{
  "hidden_act": "gelu",
  "norm_place": "pre",
  "init_std_up": 0.0269,
  "weight_decay": 0.095
}
Each number is 128 + 24 x the weight over the matrix's rms, rounded and kept within 0 to 255. Layers, rows and columns count from 0. Numbers have three digits each.

# layer 15 MLP down (transposed), 768x192, rms 0.164, rows 549-621, columns 96-191
133154118120126146130143116133104133134107152100123112161164125121166124095150117135139092102154096134155108109158119118080181078109183136108163115137138147141071154163149132104119134192104152083112152083133162165132143145102099111148083177123120130186104134161152132115111164102160132066
143108144064086134128103153133154140138137137144144128121109123134090108092150105148172160143090082150138125127142101126128149109140144118106121160126151170136125114165117131113197092123086182157110151128179100157171149069143106122121097141141092178198117133115110061104167165116115152127
135143108132143101111148150152105151105126125170149091122123102140156115139091120148147119142117119116149141200115138148112146111141110110113158183085145133094100144146156121071130142115173153147121119152200111112163081068183085104137129136145148128092081144139126166140128112163113123128
127101099151127095159126147155142130166130130109114130143097113150116115110150111081115088123119155144139138143118129110143110133127157162060139124136116138118141127128121123124129113126123113160142124105094129124126151129171140123089121107129156097132176112094141133189141113137175131101
171133140118162131128143137113143132103134156116103122119127093129137114147115125163101086137134127107139115139129066171126083143138104132101113127116122115139158130154126111127160112123141183129088116141168115131167106172127138130159126135140124097130119088163109152113112102123142115164
121128126138113148101121137118120113149145113106124127094151154119160139116127129136096138157132090114186098095112142148128187141100096065136074132136126126129088110151170102133134146145107134154100106142087121198080120102135138157167160093125095105212131121107141097112106089165105153113
155159146168143133106106138140132116099149100095116144116174129148128152155132139129108100147127156156125147094144112098116179121122133139100133118117106106147152127143180150135137095110175112091075124150165131136171103129166156138131147162155135110053143130152123129116091113162079157139
167127126179120136130122052154135092089114144116151129164096120073142135155124152126090135123132109122143109125126091136118108145112125125143141141137103080144110149095123086113113119176139123100169120133097119141134145071134097106115121128137095132130114100144094134137114125102098147111
173174120169135113095139134136089187117145108179130101089136150156130163153110156102141152119111147144111156146124157119118156124129164088109111130121108166186131132149153116138120132142147129131132157191153111130094116146116148135158167157096147117113140171124177128146147074152149159134
088159128111157141140160171143104126102123093127131081112097121099111122125063181163134086148098134140086124109098105119153125144137108158116154163146128122142134105144103153150135129112135136129109132154145156089078125107154089129127110124139092110123075112139127098116108138128152085143
148102139138161102154122087115142119083074129120117125099130124123144124176163160127117128122132169109138152146161153113129183110082140162057112134105166119110102129119107155096158193184133189120119138132114113112147164147114136153131077104133106120127160135197131127120115105116120125088
131124140153132119110129134171122151123124164092134101114147144138126169151108139129098117152110085101138182095110164125141072127132130115134111118139136158154112164103146115134110140127176100100091099126123142106081123121075157104131150131107113125123129109142117065076114084119124127143
136112148164138125151141167125100162106094130128094154142115151119121131143125117129125181168120079127167107101115101098109133129119130143113105138121159098119138127179129140139132103107100114081067107082173160136117129113148083098113142122099145132175131136106135089134128128145110122152
155122082104138094129168089153106144109118070141158076133146105152127150157135105146081113142156110147170078144128146165140124089161180133082125166102107169119114137119126135139150122115171136127125073115105143154117161101101123114141111157121077144139132127128120067144112161154101145145
117091133093176117108111117119106120146116102129137109177151148134108123137136076161124117144152129105132142110141157141125127154072133129209126109119131076125081108086092174131142157128136163151087097118111117149089146116162149137139109125147117129211126164082141136113099116115107123103
092174097133139127126156117108129098100114080126125115134139066108120121139147149127123094118134128154128107122096140158127138122153148157147100105123109134145127088090108150123126121140122140159112050074122135132142152165127094161133120155114147128145116132091195110113107141084097152148
136109169091114096119197103072135123114117127115119117120132111107116112132141107125132141179078112120092127118117152163133171123158095099104106130085109131160128115120138109157170100058122113129088110131090099108130150137156151123161110147113103173114133102105125102117137163137150101132
106105193098111087105124118146139083084148128105143078104105085131133123138126102103110150159146155124169124086130105127123173138202083076117100126136115143135148162160136172135154136177143135107136111129101122120131146141144080140149087084098110116145088117137127121135149170161165096118
150126174150140128135115133144144156127126156095122133121134154150166070134125149063151143157121120154140139163135147104139136142119132171149121133104110144105096154108128154114138134147160084138097114078095101117149138114131125141141156111132107155115136148119148105136108126151121117160
139164112146129139125152114082154107081110138112172119086125179127125113189107105055177074152119112119137145072154089126142113141129150053134126132167144137091113111092118122138136153118109066124098157090124124154124106146098130127116125127108140131198149159134148174157094146166153098115
142115160163121132106122106152135141150108134092128145115148161114149142129117133112161119121154103134148120119134117171162132123175121167127136106088118147098155098136108148104166123142175123131119112102176140129130154104138132107163102149147120121153121137157139087111172111111143147147
150110106128094101112086149154103130133101128084117134137144133150172135124118118141134137093172132133130093134137163158131126144159105107117104148154157081113179121154129104165163094110150132138145138150121121137117146143124092122121097148146135109117104105089102140094133167128137132142
117158146151132112177155141124117117151129164131160102135164176116150141120131103163112127148117122123145103110139096144120101125071086137159131149117070131181108143122147135131093113127122080187098171139118123122149124120101146158136112126133093134114159092163128167123129109131096132111
159155120112101116155115137133128165110157098177124106117101090113126151123125147145083108171130140125108106120128123113131140178120119161117181146161154099144184130098094103164126088125092098174094099159113132141146116133129145137173097091117145184113135089129098103130180116123116154165
108159146167102133109147128128149158129096131140144115153160126143173120107091118159098094132173104152140084111121128126096085108147121195130130149119133121110081107120164146113123156171156113121139122118110148125132106129155130133115134068141141139145098141137119095106124111164138128113
095147128131111125106115130132163148121109127200193123100165115112124120136109178135131114120137155117141145108118100129161128131096130137167139089097164144149076138132077103155152108085099103113115107152143104136136097082171123144118128150142109127102165111131147117162072099132108153109
157146124140139162129151122132130129123112148158103162134156119152159124136144172140105105143114113129101110152160091178160144107101159086138151116124101086137112106150106189156108156150114120110145126073119131162101081122112140153103100128132097117132142081161115142144125150127120152097
140137117094123142141102141124148119082133128113131141119123128151105114108132123091103135112106134133146146158135126132154101117153096151144135097163115149123090110162156119145122147124124105167108126082155120131125144109165130104130124063111121158003116138120135121131122130136124151125
106157122129130140114120181192145120210124174161111145094126105133126161134092112112146136190101135112125136152131141162150188119127142112114119111112141126124131122092126121142119124126086139176072093147100124095071155090135136108115125134145110112109172082097149124130114121134136168153
158138097128146160095095159124085116156109132144126138052125109109121124142140097154127141123122135110140125137132104130197131122151138162118126107135130182173097105147107146137160139159099097150162105104116157094131098097122136136121126073122132158160106147110149122092133119105118109167
125141080094139116116158174113163136116144156139134090112092121173144105128163102100131142121132062127162130099154100083143102115141099127102133144137106148091116125147163169112134138169170082073055164097107149101106114142086165116141120126140142094157157133107126133101115117088116165040
105094142134134107161131101086160148126121136123132104082096102124146142176115138106099090123117137179148103115129145155121128110154093138099147143082125148121097130117136135156131091171127147115137128109121099102124119113114142148119102096120129139136145136133125116131133133129163138139
160120153141143114118131155110136132094142137068137128116090149172085154168147135076137087155121124125138150151150131124128130133161142106138174120130117129116126117113139113127102094121121100100071129112131136127151132102128121138085147094139113164200096153158112135108153118084090151088
133144120113098131125123147146114146139091135094155108118121131120134122117125113100137131105127114120131159144148141107137124151107118158123156111076163141152123121120143151125129131137126131068087145137127128142114138147145146131125152132140099112029125116120102150146146135134096131134
092153135141172138134118107125109123127102113156139139148147133109134112164061152144145121084119088113137107194094106125150165153131144137118061090147147127133154095108158120122130111094198163123121159166150111138117103155130135080152096152121127124138131148092134112165150063139130097149
133138153106057145152168158112140136106136171141107139161170105148101099116105144172145152098060126073107122107123130120149092158114172150120096107118075123165155128126166131141154093139116162111108191158112153164095151140140138146151158130105109117166160163130135126213125108181063116123
131137120107090128103159149118106072100120142147092112156128102157115118116138169123095141123111110083136127110099096125099160168115124172129119144144087105138095129121110128123159114174146106083109054162085108149113168122129113126062156106147117099161144151141118145122141100179133138161
153114134121133085110172150150147147160099118099143113109117134108113180098092140106128158147144137121125159173163147084106122135121111164134102151146143153115111085090109129133137115109132114106114116154135140130166121155101104121104099124111155134151094114142129121127094109126081163094
122085139140143128149122136152097148094117159120149144159136098121154115132125117133167135139124158110117135138154147139138141100140111117106142142099134084142129081148145152112128119117124134156158162129104115136121101128129153124119099167146116135151058145134127108122108134121079103125
122145134140139167145113125131121163167124134095123116128153116184142175171133165158120092131118148104146152145124079168131139148121159130130125113126138125120154127154132142116113109115124164139085151134088088160151092134077155133128118116120167135132132129185071160165139119145090128157
154082129151182176133150156165133138167139140128148116120141126123151116119158083123145160135141121129081089117122089138108109142119112163181161139142169134121168111167131126101147185102112122137119130132152151102155138114134119102123159129112125147123137124149134132121110156151108179194
099104130149097132105143166139150117097144178143141128130101141136138114135145107166113146137156117103122089112131073115144125146143082067140161069125117140156125128088102084147122109157130141127094120098114113079111110109162145107119055169120089139128058086134076123131116117149128172132
128128112129088161126101146163141132132105123129122105129142103136169134150096122094146122150134130143141128150136157114152149123159130128114143106124139158110122127139135126118138131123099125113148140137134121137146142128147123125162140132148090148060111149136114130109108127162127160158
163127103105138103157148112172128130088137090141127120102168111169132122122141111155141143128115089107127174131122118145136163113100103168057120153136145107138134122090149161141131147117150130105113125126101107110081096116106164149142149127164142135156085139120145072140117132165106127108
115127142133138078135116106108141120164160103143116161127122119106098138117121097081127146123107103119128137090136123108102120088144081146135155096134152135078141109123153140157149147162124118143143122100103124111134144144155141116118130110113157140087121089110150126130151141119131149107
080114135160144094161164147161109094156111127115147134113122131115107158066128124140151129124129143168141129078131128166110138127147165148119149130113141148044134146119143108149147129113114119121088176102120104086084161136116082126144147119129114120180114095129078140120116095061129165139
124164131141113157122085149120119103125103120131154111111123128120151120163117115118123136112108111163133137140112131125129114100123129138099147131132151127152123153127113139118127152134126101104158123112164119141131143118145143119140148152121139160000125142127125147144123107144126158111
152124110152134126137143149131167103109145116104147143122144135149146106160157122178167123153151141138095148106144171153125116149126148110122107127100159169162166101130137123121113133168099162103091128155144138159115132104132111120141135115124144130088143106145136143170145119124111140110
122089148147094132112161110045072099127101128169136116131167107128145144134169145154131113177124094132134121178120194128158135155107151133103122142124080124119152117129131186128114144093132156115120095185129120151109131129101098134109111119085104157117094135127109129138110144126148120126
124126115138130120139161185139078121162112113129157083076116099145132156127074138105136140139117190137116126133097125147091126105057114159118146120146138159100128114144132149116075144192155114119075103157142124120111095245136126131111159124055195130155099117098074130103121127125123073072
086095130110130090138123145151128135142146092124119093115104162116105154119126080087112146139092068129160133104117148136151112144119148130124120160151123090153112142127105127176112101171135117144079089112128135118128124084103147085116119133132100130096121150133135144116126106113137137104
151142124183127097130136120144109152133143112098135170137130146122056133107080137141121120075089109099131122095173132128114105095115151088127146133133129172115139119145153117088103172117147135134055161128142120115161110113168119113113129129130099156180124134107117130152137139084175115191
086135116148116116137129092127086096131162135111130169159116096095105130082110140129140126105129145142104147146119146110086151120164149155125117132102132140133119147125138090166116115121148089122095126129139134144136141114131104144138140113130118121160035102106114129097085122131141114137
096155106143149122134112137119116159123103116131121127169147107163140120123143107094131114138069161126106091152136092142170137165113115123146156130146171159170123125137123183135182143124143156137109084121142136161138117163095117107126122135118132137129116162156135136137141156136140121128
133123138123147074099134142070111114110152093108146141131112142116107158110117125120155128125094115087141127116146146129120119083144128091085144119156144154131089152157101083133160127143109109068097131141144106119108140154120119107154114143136168130128106133167128133119121182121143102111
157108129150077074142128109131130156107163128136135123120124186102135118133175119136087175128127118109134145089101110118111108133082126108110102167113094158150125098047131124159123119100113146145077124136139098129171151120139163163138129130129118112103108129160101140156083104133120135143
131173123139116162146133099112167183107178133112121132065119154117139097117120148136168102086107132134125111143118115111134090135153109101114143104144157108108148127155153113116141137119182165112093114077108135118196162151130118146120084171099140118129097140125101158109122154105137114166
152117158131118115096127118122122134162132147109132145133078182122129127141146127134118142130125166183113096100099153135095159106104123139134151098096127089121125118175114137094106149129147137139183183162143149142134164171045084115119134120086128149142109122124161114153132121139150147114
116154103147134175120153154113113133105136095140161121162132189109105130118099151111126145096141132138140135069139116133106111164137130115145129139139114126148126158119128152155136137129102171128163136139156103133125113069151146104155132137115134124033128089151166117147098142133128091134
130093122145201095146175113093119112120140127094124092160109077112114129190115093132104151120109081129114131130087149145112076141131111104092113141115100137149134167138153135144104160098141146135070115142143079127136121164078197128132127114117094167148142142168100171141122093094155113136
109111154091134155168118166139152143123163115137141136146182120140143143108125116130135121153086118123151100161097156125145120106126103125139086130162114135147100104126134097129143123143132153146105144144105150087142155101117111124124099151120156134173102084106104090139146162111153099136
139176118103146109165123163129156139135142144149121106136127151157125126082151128127118127112124132164153112144144113174154176088106143116096127131112134149142119131145099147150126114128101100132193167095119133129135127112090151163110127077126130134165166156116127149160121141121103149090
145118099130134144112105118097164159116095145139112135155109147152116132112140147110124115144137115124148100156117103130146133121151136141141122121139135120100178125109125155142099101097200137151119110091145130103123152124118128151108140082093120131138155111116117110114155109102134128159
127140143111162110075148139129143131137161078067132108133127152139128144103134120138163145100165097149118125126164111092162160120129095086143131133128133125137137077188128138094189107148103118145155131124127101112096178128086085169141116150128113120068114118139147125123093140155089136132
091163155092088092139151093122101105104112106116092116152138077159156139145125120084111130173139121082131110120103163131152151106109132136132132179152124119133126119129146065146123154148173127104067165139125152159116110121127114168132128103112104157129135151141108116135111099102146102167
161087142125118097125117113137111211108138138104108160095140130139086146140114141100082131147095159117126138118141121117123135103132149131127130147141137126126158137157141162138090081124153113090138120141119120113093137134144140165155145126117140145124127091104146116129128085127110104159
120137121122132143155149148106122111125120117087115133079104152152082128120141102155112149109153081133109100114071154118145085136138130117109117133118157127134084116133166126124144128133098182158151139147125175094128107085139117094124062165096124139104167113141110128129070128130155142079
103087108084140100125149131115137104109123150148149116104109150166128152130171128174107084128073160146105115145158140121137157115149135120139129137169135128121167176134104143109117160094189096150118099124115137165092122140141101108145116116146088113126114115164125106130134099089074105157
134126088163091122080113145145165149165126106105093087166114105136160154117157138139164108108147160176145097095145097110153150081124145122139118078103093150134157155135102122129139134109099162112137115093095137138177136121109115129152088142178166139168092145143125153078152134077151166055
101108103134135138147195138120122103089056165119135075145142117140127119144131132119113155133121088069148117136124196088102130139138152194157145093111133141195080109062157099112065118151132138160066123162158134102128107143094094119166147100146125129197136172150142138121131108142139149104
106112137113136142179141132079100179119162133149135103126135112089139125132112090158145204121127143142105127145113161106097116165165072133115129131080179122133121100130151098160108097141160139090133127163156105099124152145120159110128123155158146115163147100116144101149132141165131136153
140134139124106137145139117122143134115145149126124138116103124132133129129119127128102126130124145138122141126135148145132116139125141151121133134104119129132157143137112128103157146119142170132126138119123118130127116148130101146128139118162127127000113139103143138117132139136109118116
160105108143110115111193128087135104128146161160108130156125108149111147159136135115121133092147130102145124092128163162079072146129108138139104156105130091183152128118155098128106118137119157110103159143138121201138154099140098125145151076126119112144083137098141111137161132127154113107
# layer 15 MLP up, 768x192, rms 0.157, rows 550-621, columns 96-191
116107104110163141100099096154141119136118110100142150052173154143125129144131072143114136119117161089139141140090155146151093098135147101096129128161117137085148133123137135101109131134057138151120136120154132090124139088128065133105106103159140118139160157149060139090129109134131146149
172138118154134159084124139113113083152094124171142129124135131151130124126101141101115149110100110124135167157144143123110144139111091137143116133083175156130125107153140146086129131125075127105128086132123129121095131157183115127114116142177126131134145119115106119171129109162145129098
107098179179124156130111084125111151135119131133117138113114078129149148145122155116137090116191117174128112127122114123149120137102123156130120112135166137081128152121146137138140148124153154117105108166116140098177121159162103143144153150104083133136144151192130132130127091172103171110
155156110145168138110126136129119145222127136149139138116144147111123159159135118120162098135133148122133142122112121119135102110131162122136124164165106162139141125111139067138115117197133139079164092162123143121059045116125147131135118127135115162121147130091135127133110107140131139089
087107173078168129122121091142141150090155065107150161145159099138106106146170142159120120127131145167130092105114113166182095127106153133164111117132134120135153164084111114121151149130184155111142087137112142096141134139126128131180145122129172134129158121123157158134088118124136114169
099091091089152153175142122105175120132130143119151128120095134093123161121122129134172108119106142173113115181131104115123141147142079154168140124102117113123158132151167092093126083116072171102163144096129132094121150158153186130152134140119149126125137134124141147131145109135163113095
170104144126123104115132104116146143127124131158139162152127123182085134125107105161128122144153133144121200152084127120160127140135126131139138127119092166106096143102109114157147112136157096114185116111107099109110130105143117128129123120110134115156140118136155132121128098145123153113
128121104123139128187111133124165114126142165101166103114122100101136122150148113118158126103143101131111113159163115106128134112128152135124156107148138181137153152107146121123142143067138105112118142119103122128125114141149130114127134130138102135151107140157139159133155152140112098121
112110159122185090111132097111092130112142111150114098111150132141122140113133139124148083140126138131111119063144109096142121093137132054135143099128122125161137089132124120130149124116125119122202080147111129109108130111159091148122156112157108160152119126143110100146136133171158110112
139107137188099155129114111146165100135137140124124143142108133136105124087125108089155127108113116133107146157116119153130134131102141097177123158101084126143133100156141107088201098153167075120096109143180134130124087143119136122087163097153124205135129141133098129148182136161169100172
143098116106092150100100093077148128117149092137166125144111167114157146085124133136147109107112133129099119131127163119120153094103117132114168100111123103101127153160137139105137158119129144154135123131108125139140099133168104158117094145112123129121133136113115110142134123157133159110
081109064151123117140115153131111166147098127171148139124114172186159129140107134113181129125114154165109125128119108163116134155105144146153139099108128130115118128168137128143082106133094126085139155135116144121116090158147154099105115129079118094150085114112192118125150179163139112128
149116156147100108147143086163121140114136144106133190110096150092129103112126207163150104123139112139115134087106118099102146099139122133143119136104092111106139132092102106111107148149144121108127146129149132126048123150151135155101117118156126107129135176131127146105111150143092168114
136147145097123156115110078101161092119138134089122141134177178116126148100141096108140122133145162120116131139161136129140074174099131131121134134132145110149141169147122167132149159133134146094114160117130132134117112127164119100176092108112137159123138098160121141127160082111090122117
086101131098108176159081141132137104144097129106128131104146108094108145111077143138144151147128121148141133114105121112141127146113148132101136152127129151117084169145117132181150095117127147149140123103088132113143094060157159133135142113112135149128133157148133142118148100079164149118
108114115131147151171131117132108078102107128118133112144141144113133141142089140181118115099110165148106135158160098151143138120100122156158130180135103135152086149113129126120095137159127146096129128107155131124163107112169153100103135139111161098092135117178163132116112139083123100115
127205153075116139149132103118128140126120127073099140122152135122111120139076135160114113113134136119139097124136145114153129085057152110091132155182153128127140134173139095109125144139112138130107097128122114142128142100128136151154119129076156125127082159157115122076111117104157166121
147141040133114100131086179133129083130116156138100116158125143125147072117109099146088122170168103128174122138152115108110137127162114127085157175141159122113157115124099122137134125109127138112137140142142154136151117137113116083141084126092108109152113138147142126142142145131160116100
165125165105141119133140127121118114128098096144083198128164168133103123118131124173132135083151134122049103155174130082128091144096107114137109098110180129127177139116106116141131172102158139097156126083166135178206077123116114124149123133125093120131141130116102149207139129120122060129
146100133129115172100105144122117133106141156123149140107142114093167121149111122114107123094117147145135116134145153118141139137144127123146151139163078111094129130143099074133095131159125141137089105087108171097115136123151138174135122144140142162129141138165135119173104207135128109097
141160144114129116147112118153158124148120178150136153117105136153092120131113140111126098111120120167129115120090157122136147140132161128082115129169134094144145107146133150135144086123107167094101140132095097114171122156121119139169098105121147099149145109121140148145182123123098102129
140091118152130161105109129120103089100169104137128147111099106155164140148169171100143135173124164143165107132119138094138129118098109141110138093149103126149114105144101123122133146142118107088142153185106122132150101139141155093132092145128111098101124108102135108122118129104138115105
126089101150117164133071122097134127155113103157130122127119097115142165151127150114172126090152106105121084157123156144138142090089156129127128120120119152125166114104083144152164109101119103081158119157117133083136151103127151115108146105147143147109096135094136117123131127074109108113
145114114133113102129123097114101133127135147154127125110090119084140174153144125135124114079206123134095113114105150133106062113130128136141088111138082138122142104128118089161108130116076126098155111104096137093144148091124131110122104133127123108127137133136158143142094102115119158109
136087109127126143094157138139097104152116100132164117127150178146118121142073147093130098117126107159114104099123118186148139126103127165120136126132111148151124134183149104106145124145084164095134157097193155136137139112079136139149109123133130081144169117133140117131134132135151101085
151059122139151162152141171146107158120121156142119131120132141114161137125169145104116151123159137099127100120156103128110093116133131109053123091115134123187112104094166134123141117115104147127133116131140149110193133121143112139128182137133114086137148134139134113127153143104156093139
127138139134141111103149114127104137148163138102086128125125088134160130169183149117131087132169137107142111128116155153128100159151129140119135122147102125164139104137112121146131158128174121111136144139137141129115114107139137139133115136130104111066175132106186097133122176101170127159
122110135152156091082168129150120113061104136069097104183134126074141142120107091149126063126106130115107126102146089121120135149099132156143123112114106104171144143138147109127166147111108152107113137107105124111122130163161101079114139105136114141147117129125116131107119130133159122109
102177148138101115105137140122074056095138169143140101078135154092161092128141130137169164108145136104087135164116122126103145092127136132141132087131142083107130149153101139091141107123151161078123130099114142124106133121077135167136116119111114139114149094122155103137144168093106128087
126109144122154115115105132154115099135102107157130136131100163128125145116130098144083107114097122148077159114117132131163102138110162096139136162165113084117128151109090132111091124138120161141110137178118112149115100146109102066149134097177128143166127093131121109160160120125150113129
136104119131149129137103094137133142092152097138128137146133126124128137133185132146128118085124131098113109145140089125151105106134087122087117135169121174111113141158069107129102132095132126168132130103113131081118124120125082113139130150133098180139153123142118139191153097150119112117
121111131092111171089132121135163069124109123141078130146132145133120090124144127113172165065102161094146171144127126119084177143139131115135133133096157132085110119137099135148113177166130135142126136135135110094128140139107142111119094120127175130152161116117130089114181114088140149129
151150079149134147161138106164117110100114136165119138156140156128142101128110124102123120103130101159095141143125129117148127128101130147133137123149115118138146113143086123140150142124127132124100132119101166141124146158088161136112138136138134082096130132119149064089149143110156071169
114121067117124091147107118154129070129098135174136085113145146130125117100100141161147132125067118160094120132102111093103172123102136144100144147144119145167141119163125142123114138152089163165145121143098152135151095113171058154107113135118104109121119149140109152147123141107148111092
128121140117107143124166127101104107123125107114157132146127080173117127111027162136128157116105085073137076109126131136133081098076154132118092127121128130177143098140082157127130095179091136082113132111144138160112116129106109130148147136153118106140136137135105153188127128123156133114
128119131122105130124137060168141131126089120162126137128163148114184063118136151136126128108118142131104157127101111104119126163117080118108092171085132118117155136168110118135084123134122135101163099143102134102082129103127148132102116096159159129181123140147096117088091108123163120121
080106081154109156114134111101112114112108134140110126118130130110140151117126146142166169076118129127141172154144132141179098168125156146126133120132116146126113139112102173144134067133154112071158107126092114129137152075110111066150145152163111135148118109146221126139114095146169119100
124123099102112148147175124099127155137115117144118137163148141110117103144137136143156114183103107134143145140139141122152095141114130130173098127140091102095125111074132137131150120123124084142155139118133142127107131160123146117129111141137140091142097053101141143128143139141101124134
149152123158135127126146112132134086130136175104107129146130115099126121156133094113129127112149194115095104093160057087141128149094147130137115127072113114130094152141135113157035145133116143169155138101154127076105121142138066134079102136130147125138119108129141118143138110141143124103
164117129122139110127111131101122119122096139108122118128115145143084105128138134150140188107154138097140125108147173137149092147102126136169142099110145095112098095176100138140150115119108143122111183102143140080102060135122097158135133154118125040138110106111144103104140135141144139115
156132157123137087140110102152128108111146087121124100142113105183133112117162123130165154130142140158137088126150164100116149131089130139148135139147093098123104150127129144164098120131080145122139139120079150125100176120176129109144084151123138105123098148100164113124109108136151187119
147121132126135147157146118126141141118133134125114131143149120128136121102122149105120125081112110134117124143146118112133123114098151119114166149179142129113162125147108158103130147137141148129130105150131104131171112102121109157091100096132150151123145089104119119134167143156156072108
121110119086081183098117124099121097121096122163127139149126167161161079115150148136107155121100118096087101174128106161133111132123113168147081112096146113114116158129145088144100125158100134187109155117158119115123128154132155135118106138122120130139162103154149099143172133147147134110
107112080169123138098105111152159095116130148073160160081152123158175124117091110108135138126093126120129157141144149140171109131100149122125077106130162131113144120124107144110153158117157152081164093133106123126142125121130128109117093163124133145135123134120150146166139104127116122150
152100158145172078094118117131092095143091126157122144098159136095152183142127127163147144096143144102124116126097130140096117145100155108142133103095112184087108110088079140138119095105162144150162123123155110148136096099131119134100101101148129132144117120138175147139162145138158141122
123109084120096117150129115134129133102133132153102125164111133160086127124146163123120077125137149108125099135116156140159135172128128118147125141155125113117125133157098088128139093116145128132091141147081143127138147125118148107113094117155169100104149114134119092116111123138185129102
108128183118143104121171137151145156114125150128108116131120144102152136078116123126136117112131152124113145132130109098121128131150151118114158139123159120125100154131142110146174132129101114168086146146145112115161124147192134166086102166133140136103117136105143138126105113094122132155
121109172117152132140101107136166121172110130143146110121173155131141161114155122106134072093109117108087116136149153139121122124144115088147135135147114079121154151106095154096157110109169140170126137122119149111111111126140113129099069131090176159136146157173137065172097114146173127154
135156110133129142109142149101119122127136139173090135127141134128145158121148098157096103178139104137154055123127120115123095068156171086135139110170117111183096177160122118103164112148076097106157141199119130134129153112174168137102139106109119157102047132086188093129122112176148162134
131150122126140125128088095115129140149077120104164141129154117143127154135168143118123112112077185103118123125088150091107131142124124148099106136132118097120116122151132154112145150094120165115166132117115147119128106127110099127115098152144147115106152114158150131179143132138116138126
149116093112092108100103129109114127114142121149107135138132104111111121119129126134131135114163144119084115090133147143150156113209113150125158109122146125129134127106107151123125158119166099114136132120108091089129092141132151107099121127117174100153117145096165142132125146149101149044
117118084131135154111110163132147120165128118107133137134128152100114114131180162128146118142101096131139105129112136160151143112119134142145110097162113111156146124125083133128173161137041121150122140106148113127146114123129151120106110144142099094111162134177122131143133146140075143166
124114141092092089122115137124133099084095114126104163121162126123151102104117137113165102191100131094096128131142130118156176137134153098107137133137149150127086123093127112138127106077135149109168108135148143127136164108131125130122144096132125132156120129110142137164115089081155088146
064131123108143146122140094170153157111141128123114133087096131087120101169113164105131156101111125124126120149129120132128124118116172123141135117143158107106120138073142163137145188119139135160136123165123114133134122125116120113126072086145086150118087127088160158144114116158140127154
112148109108169119117121109157084123163125146108118147128129104117068134145105129124132132098157145163118116124119126148129147117114114106103154106106133154111142116125163126136157153113162148122106151112100127088103117113145093098143114134102113104129143132139149132123098128111187148097
112158050116077147143156133113128138145154144096143162109119130091142099136115150127121095141123144190126133095131135106163150110141161103190111090126051099136141125130134145094168146147134131191129106101132179145159132136122147111129090170090140128159122076092142119118161071127137149106
128099064135142172108133133187103115127118153127125123145118089123139121145137110100132144135090104139139118123140120102179143137165129142207102093094118185135124098098164149154142132157147155128125110136125116111123109103158132124132138153098154175148149114114119163124124093102139146108
106122131118180146137132106139122120163113164121126105131097118114158147127168156092106137138153125146120129125116143152118145127125129129103148117162162134180108127144151084082118164094080150135119129133120162122111121106134159114146155153160166097129155110159090158119122143112127162095
105135148157138119125122105181162109174128127118124124118117150105149141139123126061148116101127126130151098113087076174132126112108143157156120159106118133137127146134163124132114145123149118122118070130150140123140119142144125122080149152078125141149135086142167126148082115134164132192
096132119165144119106125111146143113086119125153121135137143154158147115150092132147163119129132156103153126128167132123163155152132146161141115120145106118115113138088097092140116127132140140150139149064151109102142105148117150068101141149114082134121121164136137104093130127122139125144
119090177145092107101116142126135086075166102142139141134193091143154132131135159152156112134123146112094142119113109123152097097176151157137141136109093125102135122073089148095145178167103123100156102102141132138135101123136152123129122123169133116107109135141120146102107117127144139147
167104149171123139107110164120136101136113133083133136119119133119104111139134163117137099086142129107121136142180129111138130137151134156080126105107148092156128084171119104142150147117110108111126128080148135153108118127166133104114133098098106153150172121153176149096115130152146144123
159098126147132097166175072191114133163142160119130129157143138152090147133156080112116137102111128110141133137108132097143107108078168123154145104156092178114144148082119130124101117116146132124139087135131126113115132163152145126114137125171124112094144135113110147135134136155158161133
119125156141142171124097130119110151146140148121109114103140149116086127126136131114140124120107128147101093134108090129147133114082120092139128106159096165093152136082092134139138134107094131116151158159124153134183147149159136114139163103103197146114092100161102108124129122111176151128
097083109154105118127140117190135156150092085125159107108130122166163087117124081144179081118151135100094142192118156132160138148163101116163128128137122115125110140154114107123133135128082132127095081152155173121143136116135130116111155163128123138137165143148148108134096109123156178104
114125120087143114132093132116132147134180138093158137184134131180168155130107120146154180111164125164081096174124129116105149139114116192107126119140111109179154134109117136074128119120157118086153105153102093144141124143109175092163123169135100100149131100137121111140134115133150157106
164135151181161132102081135155109117149107078085157105136117133164101153123154115120159159111151113149140139110115116164127134145124165143129128126160101111157146089140107094102116109162142133113138128082143102140146153154120120125127158154147140111102109124089129094106134116161125124088
134134152116110098170137128173130160126138136142126145092153128128154134101121111156172138155090156073126043118137110108155130156162119127111138097148118142138148118154101085139158128102142105137134150106094153156155113101119115093091114150112111146150130140139177156115129125119152094156
115139084117155148141103122135102105139090166144173101154132156145121131127141167084154112116126150125113123109132099076097135148166131137113103108129134086101111153127141130124090142114139084124127136162149138101111080116120139164100153148136111132110159182163123140132125100107113132164
134115106083109108169126134128120167158122105137144137103127147097148097159181108162148079105092147140125087146161130121155145130129146155130158175086100146125133100128153119102145140123122120147197135147131113104126109116091113132103112109144130120141146114116089158096162121164158101149
156134134098143111132148129172100100126152139138139135147136132110146122119150138152152109111143131132108120085107126130134169133115122117127099139167133163120127154133088106107135114117125102121139113141154117157132096083121111124145123143130108152117146120133135103140126134157178100092
161140115129123124101111102127126119117123155105169148117126117138147110103109148141173123108137126161136139136161124081112174080141197141124131130131167152144088123126121133134115113130140085116129118158075149150109086144115135070135101156110112095159148144125131136084075142122117138127